Weights of a small transformer language model.
Size: MLP 384 tanh GELU, vocabulary 6069.
Training: a variant of Adam for these matrices, 152M tokens, 13135 steps.
Each number is 200 + 30 x the weight over its row's rms, rounded and kept within 0 to 999. Layers, rows and columns count from 0. The size before them is the row's rms in percent of the matrix's.

# layer 5 attention value, 128x96, rms 0.166, rows 37-63, columns 0-95
095,221,186,227,221,228,227,150,243,236,190,208,211,166,229,166,240,195,250,233,214,188,234,179,184,246,182,196,165,215,170,182,192,189,202,188,188,207,221,242,143,183,250,249,217,235,219,245,163,192,231,121,198,192,202,229,207,224,201,202,155,137,230,228,189,150,183,173,173,222,220,204,177,231,225,163,215,197,136,197,225,204,193,220,166,187,189,209,241,191,247,208,181,165,218,118,192
099,256,216,222,169,175,216,182,211,188,139,209,179,142,224,196,235,200,219,127,239,199,208,153,207,196,210,231,174,165,187,218,154,209,209,245,192,210,188,196,171,225,175,235,194,211,236,162,222,232,159,166,250,201,169,173,222,190,225,197,228,157,211,200,178,167,192,191,205,191,244,188,247,160,232,142,248,224,198,169,239,220,206,246,225,194,205,210,159,236,199,206,222,202,217,246,114
096,213,165,201,225,164,165,217,226,164,198,166,258,233,247,197,216,198,188,262,192,257,217,228,169,196,190,258,237,197,193,230,153,179,146,165,232,176,201,160,187,173,215,154,197,205,213,211,139,189,151,164,164,190,208,225,208,234,167,213,222,249,202,197,186,179,170,217,244,190,193,185,255,131,166,186,208,206,160,209,214,198,245,212,194,171,203,207,163,155,187,247,176,199,210,253,202
097,123,187,238,198,230,200,159,222,183,238,245,178,205,177,180,191,165,165,225,212,168,226,200,186,217,236,251,192,124,218,231,214,199,176,209,221,202,208,185,205,230,145,153,221,198,201,207,205,182,225,266,224,189,204,143,193,238,215,153,224,206,211,232,224,185,186,181,261,233,212,211,210,211,189,178,189,149,211,165,190,178,117,159,145,213,184,213,218,185,247,198,221,243,181,212,230
102,213,166,194,226,156,172,187,239,145,198,193,224,173,150,222,202,248,213,190,182,154,160,180,222,192,203,217,227,214,141,168,169,194,172,293,205,214,225,208,224,203,257,163,189,182,227,227,209,171,194,242,214,200,255,250,275,143,198,229,214,213,174,187,188,202,186,227,189,212,214,209,157,178,200,206,128,189,206,236,221,192,181,155,199,232,188,186,184,213,196,237,259,231,202,188,205
097,202,224,242,186,241,246,173,213,287,204,198,154,163,231,182,175,204,245,186,193,197,235,210,178,239,193,173,180,205,214,184,153,203,208,208,167,243,183,230,220,237,153,190,176,154,201,189,137,163,166,197,216,204,228,249,203,158,222,154,193,223,177,225,144,214,217,197,190,220,195,211,182,160,229,204,251,224,206,170,187,203,133,190,136,232,209,212,213,143,197,197,219,230,176,179,150
116,199,207,210,167,204,141,107,202,224,150,205,186,185,208,213,258,209,180,181,101,207,193,137,190,239,182,245,225,194,146,204,219,222,171,201,209,206,219,208,254,202,169,234,238,174,215,234,178,212,206,214,222,209,222,201,233,117,207,183,213,133,186,214,183,239,207,202,184,219,232,139,195,192,220,163,194,198,222,192,217,207,187,255,219,229,235,190,223,190,201,177,199,224,193,186,184
094,178,223,165,209,165,226,174,229,243,159,199,197,160,164,242,170,216,222,159,164,213,184,186,176,181,238,211,220,206,133,164,194,215,241,227,220,197,160,267,175,165,171,213,215,202,179,213,228,235,238,186,233,181,136,195,220,222,201,189,224,156,248,205,209,221,219,202,190,196,202,235,155,242,127,171,231,197,193,214,145,186,194,192,210,173,201,188,292,201,187,240,219,213,187,201,160
099,205,200,216,176,206,252,222,179,198,199,157,197,225,202,201,205,238,222,226,178,170,205,222,234,172,211,185,166,282,200,176,114,180,186,191,185,217,186,155,219,229,247,182,206,129,247,215,195,195,163,161,181,201,210,197,167,188,233,260,266,198,244,183,227,192,220,235,250,217,189,224,190,190,238,190,196,235,160,170,166,209,226,208,228,205,209,188,256,139,186,238,192,218,192,159,167
094,160,253,253,203,234,220,168,193,183,202,200,188,234,210,161,206,178,206,185,233,216,134,177,187,209,182,193,124,213,263,151,199,208,207,151,201,232,182,209,222,225,168,207,237,189,258,180,210,232,158,260,195,205,191,217,165,181,221,219,219,217,193,178,163,257,137,188,229,182,201,158,195,179,213,205,162,193,154,194,192,226,258,229,150,207,255,210,193,154,215,214,186,162,204,203,177
097,200,223,186,158,236,191,220,217,154,198,181,235,180,259,136,210,182,197,173,240,187,200,226,179,249,214,205,180,156,168,183,175,193,208,229,210,185,162,221,213,130,178,251,221,206,187,213,254,286,201,180,216,205,181,166,213,178,192,210,203,275,222,166,179,227,187,132,221,179,188,228,228,213,122,217,180,219,234,187,245,222,233,245,171,175,220,189,201,221,212,171,214,196,209,194,194
110,78,186,203,193,219,185,157,189,200,211,186,188,229,205,241,160,238,186,207,211,187,209,200,226,203,205,192,178,244,222,200,189,217,227,187,236,220,181,232,204,208,165,176,266,206,198,183,220,196,206,194,224,208,246,170,179,210,223,158,192,201,255,145,149,216,131,234,225,212,132,205,203,223,218,228,151,188,205,180,226,173,198,175,258,232,214,206,141,204,226,238,167,175,169,189,191
091,143,203,225,171,190,207,236,216,186,227,182,208,188,213,205,131,208,199,187,215,217,171,284,221,143,222,182,245,221,262,240,186,205,227,227,204,187,181,252,208,233,209,157,226,192,162,195,151,201,218,174,178,211,202,187,156,191,244,180,166,162,155,200,218,193,160,182,166,235,162,129,160,218,222,214,167,152,218,234,204,153,182,200,214,187,203,219,229,209,178,226,204,218,201,235,139
104,154,237,193,246,235,186,200,140,220,219,192,190,241,230,178,165,172,221,150,213,238,180,248,183,183,168,258,245,157,231,187,231,222,190,179,208,180,210,200,160,222,194,192,165,158,235,243,175,217,216,216,226,204,200,217,206,186,230,187,181,167,143,207,269,215,198,154,247,187,180,141,202,219,219,266,190,232,252,183,224,177,196,237,171,239,187,212,174,228,191,199,207,158,174,235,188
087,197,208,222,207,200,126,192,152,195,159,230,275,218,200,203,205,235,214,212,223,207,202,165,197,187,145,224,262,168,193,183,172,217,186,278,245,206,256,182,152,164,164,180,186,180,215,199,149,171,223,115,194,217,219,215,206,197,193,250,134,196,152,220,232,174,211,175,211,222,236,194,221,187,197,172,177,231,201,233,179,165,190,221,205,220,163,224,193,199,190,182,186,226,236,217,226
097,183,225,223,211,223,252,183,226,164,158,193,195,200,249,237,194,216,172,188,233,221,228,208,215,211,241,259,170,148,213,199,179,202,189,210,249,193,231,218,224,214,211,149,234,239,213,213,199,177,158,223,195,190,231,185,248,131,251,207,230,175,219,194,192,206,120,201,219,173,258,183,223,180,265,170,233,151,168,229,143,172,208,202,185,176,194,195,199,167,189,185,200,202,166,167,145
101,219,259,190,205,168,249,165,211,184,242,202,240,189,200,203,224,221,171,164,188,210,216,207,199,190,217,138,192,194,232,223,188,158,210,209,142,178,284,194,159,227,177,219,245,153,220,195,201,174,182,210,162,197,168,196,157,172,207,215,217,216,158,202,182,204,196,159,207,202,222,233,257,198,192,210,221,176,219,156,241,205,223,238,269,242,217,182,238,127,210,172,229,221,220,156,154
110,244,226,196,181,231,206,220,207,208,161,236,159,205,159,238,208,174,223,220,177,261,193,208,200,184,187,202,195,222,170,189,214,172,193,154,257,202,202,208,166,211,241,195,171,215,235,271,183,176,238,293,157,191,165,142,162,256,205,186,170,156,247,206,232,225,236,199,189,154,218,202,168,227,206,206,254,225,184,205,168,181,171,166,178,185,181,195,253,216,154,209,178,230,211,200,195
095,102,258,184,171,203,229,234,164,167,233,129,206,209,184,220,233,220,182,198,227,192,272,197,255,158,172,184,247,169,213,213,203,177,190,240,224,212,134,207,163,125,222,237,196,227,207,179,174,178,176,201,213,178,189,225,185,227,202,192,173,206,211,193,215,206,204,227,222,220,166,173,212,217,240,216,172,256,193,187,197,224,187,197,194,247,209,170,195,179,182,219,166,212,222,188,135
098,220,220,210,152,195,226,219,227,173,189,214,172,202,231,212,160,189,233,182,202,188,190,245,215,224,213,272,183,240,204,174,247,202,209,247,189,190,164,149,183,218,182,149,209,239,176,192,150,198,177,191,197,208,207,150,234,220,244,173,153,190,224,266,217,151,197,240,211,178,219,141,234,206,139,220,154,194,208,156,189,209,196,244,230,263,207,199,186,194,180,209,163,230,205,171,141
107,225,149,202,186,245,204,198,183,212,179,220,197,187,187,223,229,206,187,245,182,228,233,257,158,182,173,66,211,237,192,245,170,205,216,200,188,194,194,219,204,203,240,267,219,166,209,182,201,166,174,151,236,188,197,213,158,207,162,233,163,217,193,226,259,232,182,204,170,183,201,192,179,206,196,215,202,192,194,187,228,198,188,215,208,121,191,208,269,206,219,220,243,177,172,210,189
117,254,199,205,202,222,183,242,174,150,242,213,227,150,182,147,193,221,196,164,208,127,199,245,218,244,206,274,180,181,220,210,210,180,153,220,206,178,215,196,197,187,215,161,180,184,221,168,220,213,229,159,188,186,151,187,154,259,211,186,240,225,186,211,264,202,142,179,204,226,191,258,196,230,224,184,212,175,255,183,175,177,210,169,174,222,184,190,256,177,222,220,167,225,199,216,175
106,237,179,188,203,210,262,199,141,258,155,204,199,197,165,218,204,164,177,152,203,264,192,192,201,279,143,181,196,205,235,218,226,188,207,150,203,237,210,226,211,220,217,177,151,176,202,204,193,186,181,235,180,221,194,189,192,129,230,192,160,163,170,246,185,189,260,170,193,208,160,243,141,237,159,216,169,224,189,200,176,212,182,193,174,228,197,209,198,165,155,197,212,236,235,208,198
102,231,203,192,150,213,237,237,166,210,189,175,205,217,244,148,203,156,190,168,138,190,221,207,211,196,153,224,227,184,179,234,151,213,179,217,212,173,176,254,241,145,215,161,202,168,214,204,229,237,242,184,219,196,145,216,222,143,149,216,179,197,181,220,226,243,258,191,218,177,177,219,138,205,142,223,212,185,221,198,180,205,160,127,171,215,214,193,227,235,207,182,196,229,204,227,196
110,201,194,187,168,207,166,179,210,206,197,221,221,155,242,144,232,234,163,217,164,241,231,197,220,266,142,223,198,219,166,218,185,204,241,281,227,200,189,247,169,215,148,215,191,195,199,172,135,183,191,165,219,206,165,247,191,240,150,147,171,218,230,196,189,204,203,195,164,173,237,196,177,240,215,199,189,202,228,224,217,204,233,131,182,163,225,186,205,220,197,237,200,145,171,196,181
096,214,208,222,216,223,256,135,212,176,211,265,139,192,264,223,166,211,164,233,207,202,228,178,230,232,149,285,203,203,198,227,239,215,227,157,211,163,185,209,177,162,205,210,213,204,196,250,147,192,218,206,153,182,238,191,199,193,184,181,178,192,220,247,174,176,219,171,244,200,201,206,162,171,183,165,185,216,165,179,183,184,196,219,148,224,226,217,177,175,214,223,185,154,226,158,153
101,205,176,183,197,199,211,238,193,194,240,200,165,198,180,194,180,205,202,218,171,176,189,214,220,229,203,268,200,206,263,223,281,171,182,158,165,207,223,169,219,138,253,197,235,250,220,158,241,268,169,186,201,176,185,214,129,217,170,188,176,246,187,163,207,217,180,175,189,199,180,241,193,213,168,192,184,209,216,148,259,205,188,217,214,232,206,193,249,268,175,190,183,176,181,201,233
# layer 5 attention output (transposed), 128x96, rms 0.17, rows 37-63, columns 0-95
093,215,158,191,158,172,212,192,240,212,190,196,172,195,154,240,212,219,225,215,199,191,249,214,224,198,177,233,121,169,238,209,172,209,200,151,167,226,195,219,171,238,180,199,187,190,185,219,170,233,192,180,214,231,159,221,210,199,213,252,145,187,228,250,221,180,183,221,235,170,256,200,213,206,193,222,210,149,149,242,132,187,256,182,249,172,186,185,152,249,210,188,201,183,151,180,240
095,219,208,192,253,213,206,119,202,191,233,213,224,213,233,201,182,249,178,238,274,205,155,198,195,162,216,183,208,182,150,181,203,215,224,153,172,183,133,244,201,240,179,163,201,217,162,227,206,195,262,233,208,245,198,206,200,146,188,202,166,223,193,231,177,168,194,191,232,157,235,160,238,214,222,215,178,255,177,207,174,249,208,127,203,214,197,167,212,213,189,221,221,164,196,193,209
094,180,203,149,200,231,219,180,215,168,181,156,245,206,219,229,144,186,214,208,243,251,187,211,149,235,210,186,150,207,191,269,146,198,231,220,205,175,192,144,189,139,204,171,222,210,210,254,232,189,163,210,205,223,165,174,186,216,159,176,171,251,166,212,172,217,221,212,220,204,153,140,192,212,220,220,223,212,250,201,182,196,207,255,211,199,196,204,203,249,251,208,149,243,221,188,186
095,214,191,186,182,220,157,227,205,189,198,248,137,180,203,152,183,221,243,212,192,214,159,217,201,157,219,201,211,219,211,153,189,163,219,215,201,185,186,225,220,234,189,226,239,231,233,176,200,184,148,209,200,151,150,217,150,213,166,203,184,171,243,210,184,165,193,152,204,195,209,238,204,230,287,126,229,226,186,182,229,154,217,244,267,205,225,226,162,165,173,235,173,182,207,205,226
100,174,183,218,177,230,210,242,230,149,159,198,226,200,246,223,174,166,193,183,231,162,207,138,203,250,193,205,186,201,245,244,250,217,240,214,184,184,234,194,197,215,239,182,211,154,203,171,177,204,215,159,188,236,207,265,186,218,173,168,218,233,155,242,226,216,215,193,250,229,172,224,176,204,183,189,127,222,181,213,214,179,242,168,240,155,169,149,217,173,132,173,209,192,180,215,194
097,216,200,175,178,200,148,193,264,226,251,226,155,229,162,156,191,206,203,227,218,190,212,224,259,180,218,168,207,203,219,164,227,238,211,166,243,193,160,160,193,194,242,236,187,200,207,194,191,195,239,227,242,172,229,198,250,177,160,168,145,185,177,221,291,162,173,203,173,215,240,196,176,194,205,169,253,186,173,171,194,204,186,157,227,179,243,238,167,193,170,205,179,167,211,155,195
113,199,223,197,235,214,149,211,190,185,160,251,172,192,235,241,206,193,163,184,245,195,218,175,212,223,200,196,256,198,249,219,236,291,158,168,216,221,174,222,165,235,168,195,161,210,212,168,206,243,209,195,204,183,214,201,219,178,157,172,194,207,182,196,174,197,191,161,262,163,144,222,205,200,168,147,179,209,173,232,232,261,173,172,226,156,224,258,179,186,206,194,175,160,244,194,202
091,243,200,233,239,192,201,198,207,208,204,243,182,202,175,165,199,146,149,243,195,179,207,171,244,231,151,232,221,219,164,199,184,146,224,167,234,218,187,220,174,257,164,236,197,228,226,200,239,166,199,166,193,237,264,209,228,168,265,243,182,190,191,236,154,187,242,198,221,190,178,234,198,159,202,196,201,178,160,240,216,211,188,162,205,135,155,221,153,211,171,209,209,245,196,197,169
101,208,181,196,203,245,186,234,136,174,217,152,258,244,165,217,151,171,156,197,233,175,206,203,214,211,238,192,210,230,179,241,194,218,229,189,182,178,179,139,190,202,213,217,162,190,209,220,202,250,181,198,244,219,206,180,213,162,215,188,230,237,204,195,234,170,163,213,187,224,215,222,125,199,149,230,212,178,204,217,223,146,233,152,201,214,209,165,178,229,246,168,126,233,173,251,192
090,179,174,211,217,206,220,218,153,178,237,173,189,203,189,202,179,218,190,215,229,222,183,209,266,180,250,223,207,246,168,142,218,255,170,227,195,206,216,207,237,196,211,227,202,176,233,192,199,216,205,178,247,128,158,185,149,175,216,190,171,180,182,192,211,223,173,166,214,173,218,178,201,219,152,233,230,184,257,194,206,191,184,161,175,230,227,295,135,223,209,204,182,163,170,137,187
094,219,186,237,204,160,246,114,151,214,222,264,174,216,197,244,201,264,210,208,181,186,185,225,198,197,231,254,214,195,165,193,194,209,145,205,188,202,241,177,241,205,162,198,163,239,196,239,184,149,208,137,211,246,206,188,211,225,249,203,182,199,184,215,229,224,202,145,231,165,168,180,220,216,225,165,206,229,218,194,238,220,192,194,242,220,189,135,180,194,215,229,207,163,188,149,180
110,215,177,182,191,200,188,237,197,212,200,180,160,241,204,195,109,177,173,177,217,129,244,174,209,201,211,214,203,209,200,176,191,200,198,215,161,165,214,225,226,192,193,266,219,176,233,164,163,193,214,189,231,129,253,181,197,220,219,214,239,199,233,236,189,183,190,179,202,219,182,208,158,204,202,179,172,240,216,170,165,181,158,219,193,176,253,276,183,210,228,272,229,172,139,225,204
092,176,252,170,189,206,193,213,167,234,161,193,211,238,255,169,186,168,169,206,194,171,210,209,247,213,184,190,142,203,189,200,192,170,214,189,238,238,273,176,213,200,212,205,226,237,125,154,193,177,183,210,182,174,263,180,196,173,173,217,186,165,222,219,176,199,195,271,143,249,212,183,245,195,214,208,210,231,193,193,181,162,169,235,190,146,270,211,172,180,186,236,192,194,252,204,193
102,262,219,188,163,191,205,187,170,213,190,210,166,237,238,160,208,124,236,244,185,197,189,194,177,180,204,185,174,237,195,134,241,283,139,164,235,221,194,222,243,183,173,222,219,206,165,139,223,153,155,209,232,220,183,215,177,211,189,191,244,213,198,189,196,270,170,199,208,179,206,138,226,215,202,219,202,187,232,189,182,198,239,230,172,200,263,201,188,180,196,202,205,193,220,177,184
092,195,190,194,175,207,156,147,261,161,166,203,203,219,191,226,180,140,200,259,210,176,195,164,224,222,180,222,157,172,221,231,156,222,199,199,234,197,194,173,225,210,198,202,223,169,154,176,219,221,171,176,153,276,170,239,156,185,151,183,187,195,180,208,163,218,215,206,228,212,196,170,263,198,232,178,175,216,190,209,162,194,196,266,198,237,233,173,246,196,243,159,243,213,245,220,231
091,142,194,185,249,200,204,239,182,138,217,209,191,198,262,205,206,199,213,190,189,229,200,173,226,185,210,221,177,204,200,195,186,234,216,236,175,163,160,227,205,221,142,204,222,174,225,198,191,184,167,227,232,205,186,199,173,188,208,196,164,181,181,244,198,124,162,217,207,254,199,224,175,205,184,209,208,288,236,225,136,271,207,139,201,157,251,213,180,210,190,209,168,181,256,196,179
101,216,223,195,168,188,181,224,146,266,245,179,232,175,242,185,168,177,149,181,212,162,173,233,197,223,221,202,214,208,204,241,182,171,210,233,173,234,202,179,230,183,190,176,152,175,195,197,214,247,179,221,219,225,156,227,230,213,223,189,173,204,233,195,247,134,161,197,222,188,235,184,245,204,214,148,200,199,206,218,244,227,216,168,157,184,157,162,199,173,256,180,178,217,271,139,225
115,244,200,237,225,207,217,239,210,212,208,169,239,166,179,175,246,170,240,186,141,230,203,229,239,205,191,207,208,174,189,172,242,220,248,204,257,182,203,230,109,227,169,196,161,202,237,225,191,174,163,201,162,199,161,192,160,148,174,256,204,220,238,179,170,175,180,224,230,181,181,194,183,179,203,259,243,202,184,222,172,161,222,213,183,210,215,214,166,201,178,153,223,246,237,213,163
096,225,214,236,159,203,226,170,216,245,188,162,213,240,208,197,174,134,197,223,239,171,221,232,184,195,191,233,165,230,245,174,172,171,170,237,207,176,168,178,215,177,200,204,173,198,179,191,193,239,266,236,206,197,234,184,213,186,228,149,227,173,230,252,166,137,206,180,193,191,185,217,173,193,196,220,195,262,221,140,224,158,221,197,184,232,218,210,235,162,197,166,219,172,178,259,130
093,197,214,176,210,194,197,134,203,195,183,228,206,246,206,238,223,190,192,180,273,161,166,242,229,192,263,163,191,254,226,196,247,169,224,230,254,159,162,197,174,219,155,205,232,212,167,221,238,162,171,177,148,138,176,181,227,184,211,165,184,213,236,191,208,152,187,219,162,241,193,173,186,184,204,235,180,228,157,253,194,163,209,245,189,193,202,231,200,217,180,229,201,162,188,212,232
103,191,230,191,208,189,193,229,170,256,228,152,180,211,186,165,276,223,192,159,200,233,217,179,143,169,225,228,168,194,186,239,166,192,244,171,210,282,208,175,167,211,228,213,175,152,185,214,156,209,208,140,245,207,225,248,190,196,179,229,205,224,201,187,210,231,193,202,159,172,214,173,210,198,221,179,239,126,192,191,192,222,176,197,245,155,209,152,212,210,234,173,236,213,186,242,162
110,214,179,209,168,210,167,204,157,167,249,192,247,175,248,163,208,237,209,228,176,150,215,215,204,153,223,197,207,238,171,186,219,158,139,230,236,193,264,164,226,225,207,200,195,222,175,233,263,223,193,237,154,248,166,186,235,190,203,224,175,165,225,219,155,174,190,167,200,206,204,209,198,187,238,179,177,205,216,231,200,168,217,222,242,183,205,113,208,198,191,196,168,250,160,214,246
102,221,216,228,194,192,155,207,290,153,258,145,228,192,234,253,203,209,246,214,185,215,243,193,260,172,188,211,202,181,217,173,219,200,223,169,225,182,191,187,195,183,187,197,154,231,176,192,216,215,212,185,153,157,192,218,202,177,168,217,227,187,220,172,268,229,208,190,150,188,199,189,187,156,195,246,223,163,189,186,253,210,207,209,171,198,212,216,186,103,208,141,210,215,221,171,200
099,207,201,219,193,230,194,159,180,207,178,238,187,184,228,192,225,225,187,225,198,201,242,151,193,155,194,212,215,197,188,159,248,198,201,208,251,216,239,179,245,193,194,221,127,270,182,219,205,175,167,192,167,296,258,192,211,206,166,182,188,164,190,205,231,256,212,170,202,198,154,205,156,164,153,218,201,198,184,191,248,168,203,178,205,153,200,189,221,181,240,182,204,170,274,223,175
107,216,156,182,240,199,197,199,295,259,206,196,194,207,217,225,208,232,159,168,248,186,231,182,189,185,192,224,160,193,227,209,201,221,180,207,244,235,236,213,177,210,189,251,158,192,220,192,203,142,229,196,187,262,204,204,256,207,168,224,224,139,150,208,129,174,238,146,178,212,203,187,235,212,215,175,192,200,202,195,168,216,158,178,184,151,228,156,194,216,195,243,218,215,158,192,199
096,165,184,161,139,150,219,159,225,201,167,211,170,200,211,236,128,159,236,207,239,239,208,230,269,166,246,208,182,241,230,200,201,192,228,169,232,187,172,251,183,209,140,175,159,223,251,235,181,223,168,224,207,190,183,234,203,199,157,219,191,168,249,185,217,203,218,195,231,204,201,187,201,230,174,195,235,203,199,225,145,142,206,180,214,177,205,235,157,222,195,229,193,182,220,155,227
102,210,213,219,177,223,231,182,193,223,205,219,245,224,195,218,240,238,185,164,183,182,203,233,173,163,235,169,201,221,176,169,237,100,123,206,174,187,250,220,197,177,189,182,158,196,173,205,219,241,185,216,233,152,223,215,231,233,205,207,219,181,246,207,215,235,170,195,240,186,168,204,181,155,250,195,219,144,224,239,166,187,167,242,187,210,154,203,229,192,200,164,204,192,147,192,256
# layer 5 attention query, 128x96, rms 0.164, rows 64-73, columns 0-95
191,219,184,186,214,169,194,203,236,136,217,194,197,191,174,201,215,183,199,147,197,217,216,217,208,167,170,237,235,237,186,169,171,161,218,197,232,254,237,192,227,212,175,183,220,204,150,209,231,193,177,186,202,146,202,253,237,167,227,199,181,250,206,180,238,246,196,225,170,240,191,146,175,205,214,233,203,136,174,131,191,233,225,212,196,167,243,259,229,192,168,132,150,203,170,217,199
048,185,232,175,183,205,243,193,188,269,172,195,223,185,191,270,195,199,166,206,239,191,198,184,230,236,228,194,150,190,221,217,229,212,177,210,208,99,186,216,198,206,207,196,170,162,255,171,171,185,220,228,189,188,227,143,155,230,208,168,173,144,191,219,180,172,127,185,230,194,222,217,196,213,195,163,192,229,182,271,232,240,200,213,203,230,210,197,159,243,248,209,228,180,175,188,195
087,197,216,211,177,193,214,223,167,258,183,190,218,223,241,204,210,226,203,249,201,210,203,153,188,220,178,174,180,190,199,204,197,237,177,198,161,180,181,238,156,186,240,155,215,203,215,193,133,177,202,227,186,244,201,170,160,249,178,172,244,155,144,242,185,163,225,146,215,154,217,251,218,194,177,195,204,265,225,253,210,194,143,191,220,239,185,157,186,203,225,271,222,204,237,195,220
078,190,227,210,199,194,207,216,172,238,196,213,187,229,221,175,208,236,160,271,216,187,206,176,163,249,210,181,206,171,171,237,233,289,165,161,249,195,187,196,212,185,252,176,200,175,173,189,163,179,245,220,216,245,169,190,208,230,149,195,215,159,178,165,176,179,233,148,201,180,193,253,187,196,178,233,183,214,235,210,236,176,138,207,253,179,180,156,212,212,234,199,212,224,259,240,201
078,175,198,164,203,184,180,190,274,155,182,202,205,174,157,246,214,162,230,176,179,189,193,246,204,151,209,180,178,259,221,197,199,162,218,206,191,198,200,164,246,208,175,196,184,144,174,207,272,256,229,205,211,175,191,222,222,172,233,211,147,208,234,152,221,253,204,202,230,194,191,160,238,221,246,180,210,156,197,174,209,198,237,195,207,201,232,247,247,181,218,140,204,202,140,190,174
066,247,175,194,187,171,176,152,223,176,191,199,239,181,177,246,247,176,200,152,168,216,233,194,209,182,157,233,195,229,251,185,159,213,246,243,223,179,205,204,216,214,172,238,224,199,198,206,190,204,153,204,217,161,208,181,230,190,231,175,138,246,206,185,223,230,208,225,205,260,210,165,181,212,231,247,232,188,182,157,182,245,260,170,220,186,252,263,203,155,172,185,190,177,167,222,249
079,221,169,212,188,208,231,225,260,145,222,209,191,155,179,223,192,177,231,125,178,184,226,244,210,153,187,170,169,262,231,169,202,159,260,237,185,221,205,168,188,160,167,196,152,197,200,215,259,233,163,204,204,168,216,215,222,175,235,181,156,235,248,174,199,242,221,207,213,242,230,159,224,222,247,218,230,211,194,184,198,185,268,187,194,193,209,196,232,195,180,180,193,189,173,169,162
068,193,196,204,204,199,167,159,173,175,228,164,243,216,199,226,184,159,201,137,217,219,191,174,206,153,211,225,201,230,217,214,203,148,205,179,210,225,210,179,221,233,176,219,198,220,185,228,213,176,167,199,169,129,208,228,195,210,243,161,189,222,203,247,222,191,192,245,174,245,237,145,176,200,224,216,230,198,169,146,201,260,213,217,222,210,238,284,238,170,126,184,156,223,157,227,216
075,198,173,166,203,208,205,174,229,139,190,163,206,206,167,247,238,185,200,155,201,221,243,232,233,195,218,193,217,213,201,200,205,187,233,213,171,226,238,187,240,224,128,205,197,188,209,199,261,223,202,183,194,147,219,225,225,181,240,184,145,228,205,178,228,215,184,211,175,184,164,164,208,242,233,196,232,166,182,165,187,230,262,226,152,197,246,257,200,196,156,146,180,228,127,179,228
054,211,179,205,253,221,199,196,208,220,258,129,244,214,167,191,249,179,179,193,181,157,124,200,190,229,159,181,226,230,182,183,196,224,180,206,199,199,209,158,189,175,199,206,178,204,206,176,232,219,141,142,183,222,170,183,208,184,205,205,255,187,234,240,168,169,173,239,201,188,200,172,172,194,234,258,234,234,233,172,166,213,192,175,145,189,232,193,168,144,167,236,203,228,221,258,222
# layer 5 attention key, 128x96, rms 0.162, rows 64-72, columns 0-95
088,177,163,168,212,158,200,164,238,154,196,189,206,184,193,236,211,194,183,186,193,204,227,180,233,156,198,218,194,241,221,181,177,179,192,198,229,237,220,196,241,222,179,181,214,229,185,221,194,236,187,183,172,107,209,224,230,192,221,192,172,196,189,214,228,248,225,187,176,258,194,195,200,218,196,232,207,193,193,150,188,259,247,215,220,165,232,288,229,173,175,148,141,209,128,245,197
144,175,200,182,230,163,182,174,228,187,220,164,194,194,172,210,204,171,183,160,210,177,223,167,203,164,180,214,205,209,199,191,185,172,195,174,238,222,216,190,224,210,182,169,228,215,150,197,200,203,195,195,166,87,224,252,219,163,203,171,192,213,178,212,230,232,196,220,179,234,202,177,172,209,215,230,195,150,174,152,195,257,235,217,195,195,239,308,213,184,182,134,166,218,137,226,214
074,157,191,173,241,236,158,197,183,185,144,230,195,206,235,200,238,200,253,192,143,221,219,231,213,197,209,181,213,140,193,187,217,195,240,206,161,148,283,214,206,256,153,175,143,177,204,217,192,206,177,244,205,236,179,174,148,226,181,166,168,192,180,191,192,185,183,179,222,179,171,213,178,195,219,139,246,217,202,242,179,241,185,222,200,243,152,181,209,246,168,200,207,221,202,167,223
085,223,224,218,190,217,240,189,155,203,189,247,202,202,216,179,181,229,202,251,176,198,179,213,204,233,187,214,189,169,169,217,189,218,219,246,181,177,194,185,169,191,210,222,148,218,234,207,201,210,224,190,225,291,180,175,154,183,206,207,220,181,217,201,162,207,208,210,253,178,200,204,268,187,209,196,213,241,258,236,199,169,149,203,213,221,166,86,170,235,236,235,210,175,252,158,194
077,149,209,201,170,167,159,156,203,185,176,220,177,193,194,178,157,218,242,202,193,202,218,180,196,185,179,187,218,263,227,216,223,208,148,149,181,236,178,170,256,214,257,195,252,191,148,203,211,198,218,193,204,138,199,283,263,204,213,226,198,189,188,157,208,223,196,208,206,202,252,186,180,171,203,200,173,180,218,155,201,211,190,214,191,221,221,243,256,144,181,133,199,167,212,205,160
071,193,217,181,224,206,176,154,234,147,212,183,188,160,205,211,201,167,232,184,181,199,199,191,252,153,169,201,214,207,193,161,166,172,226,178,221,237,250,223,206,273,153,188,188,234,198,181,208,236,163,167,160,113,198,236,182,208,230,203,182,211,195,214,183,218,205,202,176,201,188,208,211,219,167,197,237,176,180,167,216,257,205,218,235,210,248,300,233,186,152,195,144,211,166,202,213
064,195,174,199,177,191,176,176,275,184,201,204,206,178,147,212,176,205,229,178,200,211,274,193,213,222,231,159,153,244,202,226,212,239,255,176,261,246,211,221,204,188,209,198,225,190,200,210,158,199,183,201,177,177,181,251,191,220,134,210,241,243,189,175,268,142,155,229,161,179,190,175,187,180,222,202,207,253,159,210,223,224,210,181,246,172,155,194,225,230,182,175,179,181,186,241,202
085,190,173,174,216,189,228,184,193,182,225,161,242,175,202,213,227,191,187,149,203,216,210,197,223,137,186,216,173,203,216,136,178,143,233,215,198,231,266,172,226,232,143,181,173,224,188,238,225,230,211,178,180,165,218,215,228,217,228,180,161,211,188,187,209,230,192,209,186,251,211,167,175,233,203,236,219,189,177,145,181,249,206,181,194,143,255,278,211,213,194,193,137,213,145,234,203
077,214,195,165,215,176,183,206,217,177,239,201,221,156,217,194,174,167,194,144,183,230,232,173,208,158,194,209,211,227,206,158,186,171,209,181,236,263,241,220,174,255,154,201,216,250,191,194,178,249,164,173,163,127,219,255,205,184,236,199,196,207,185,195,210,242,175,202,200,230,199,178,186,238,200,215,197,160,159,149,203,207,211,184,201,162,215,297,229,186,170,205,133,205,162,227,196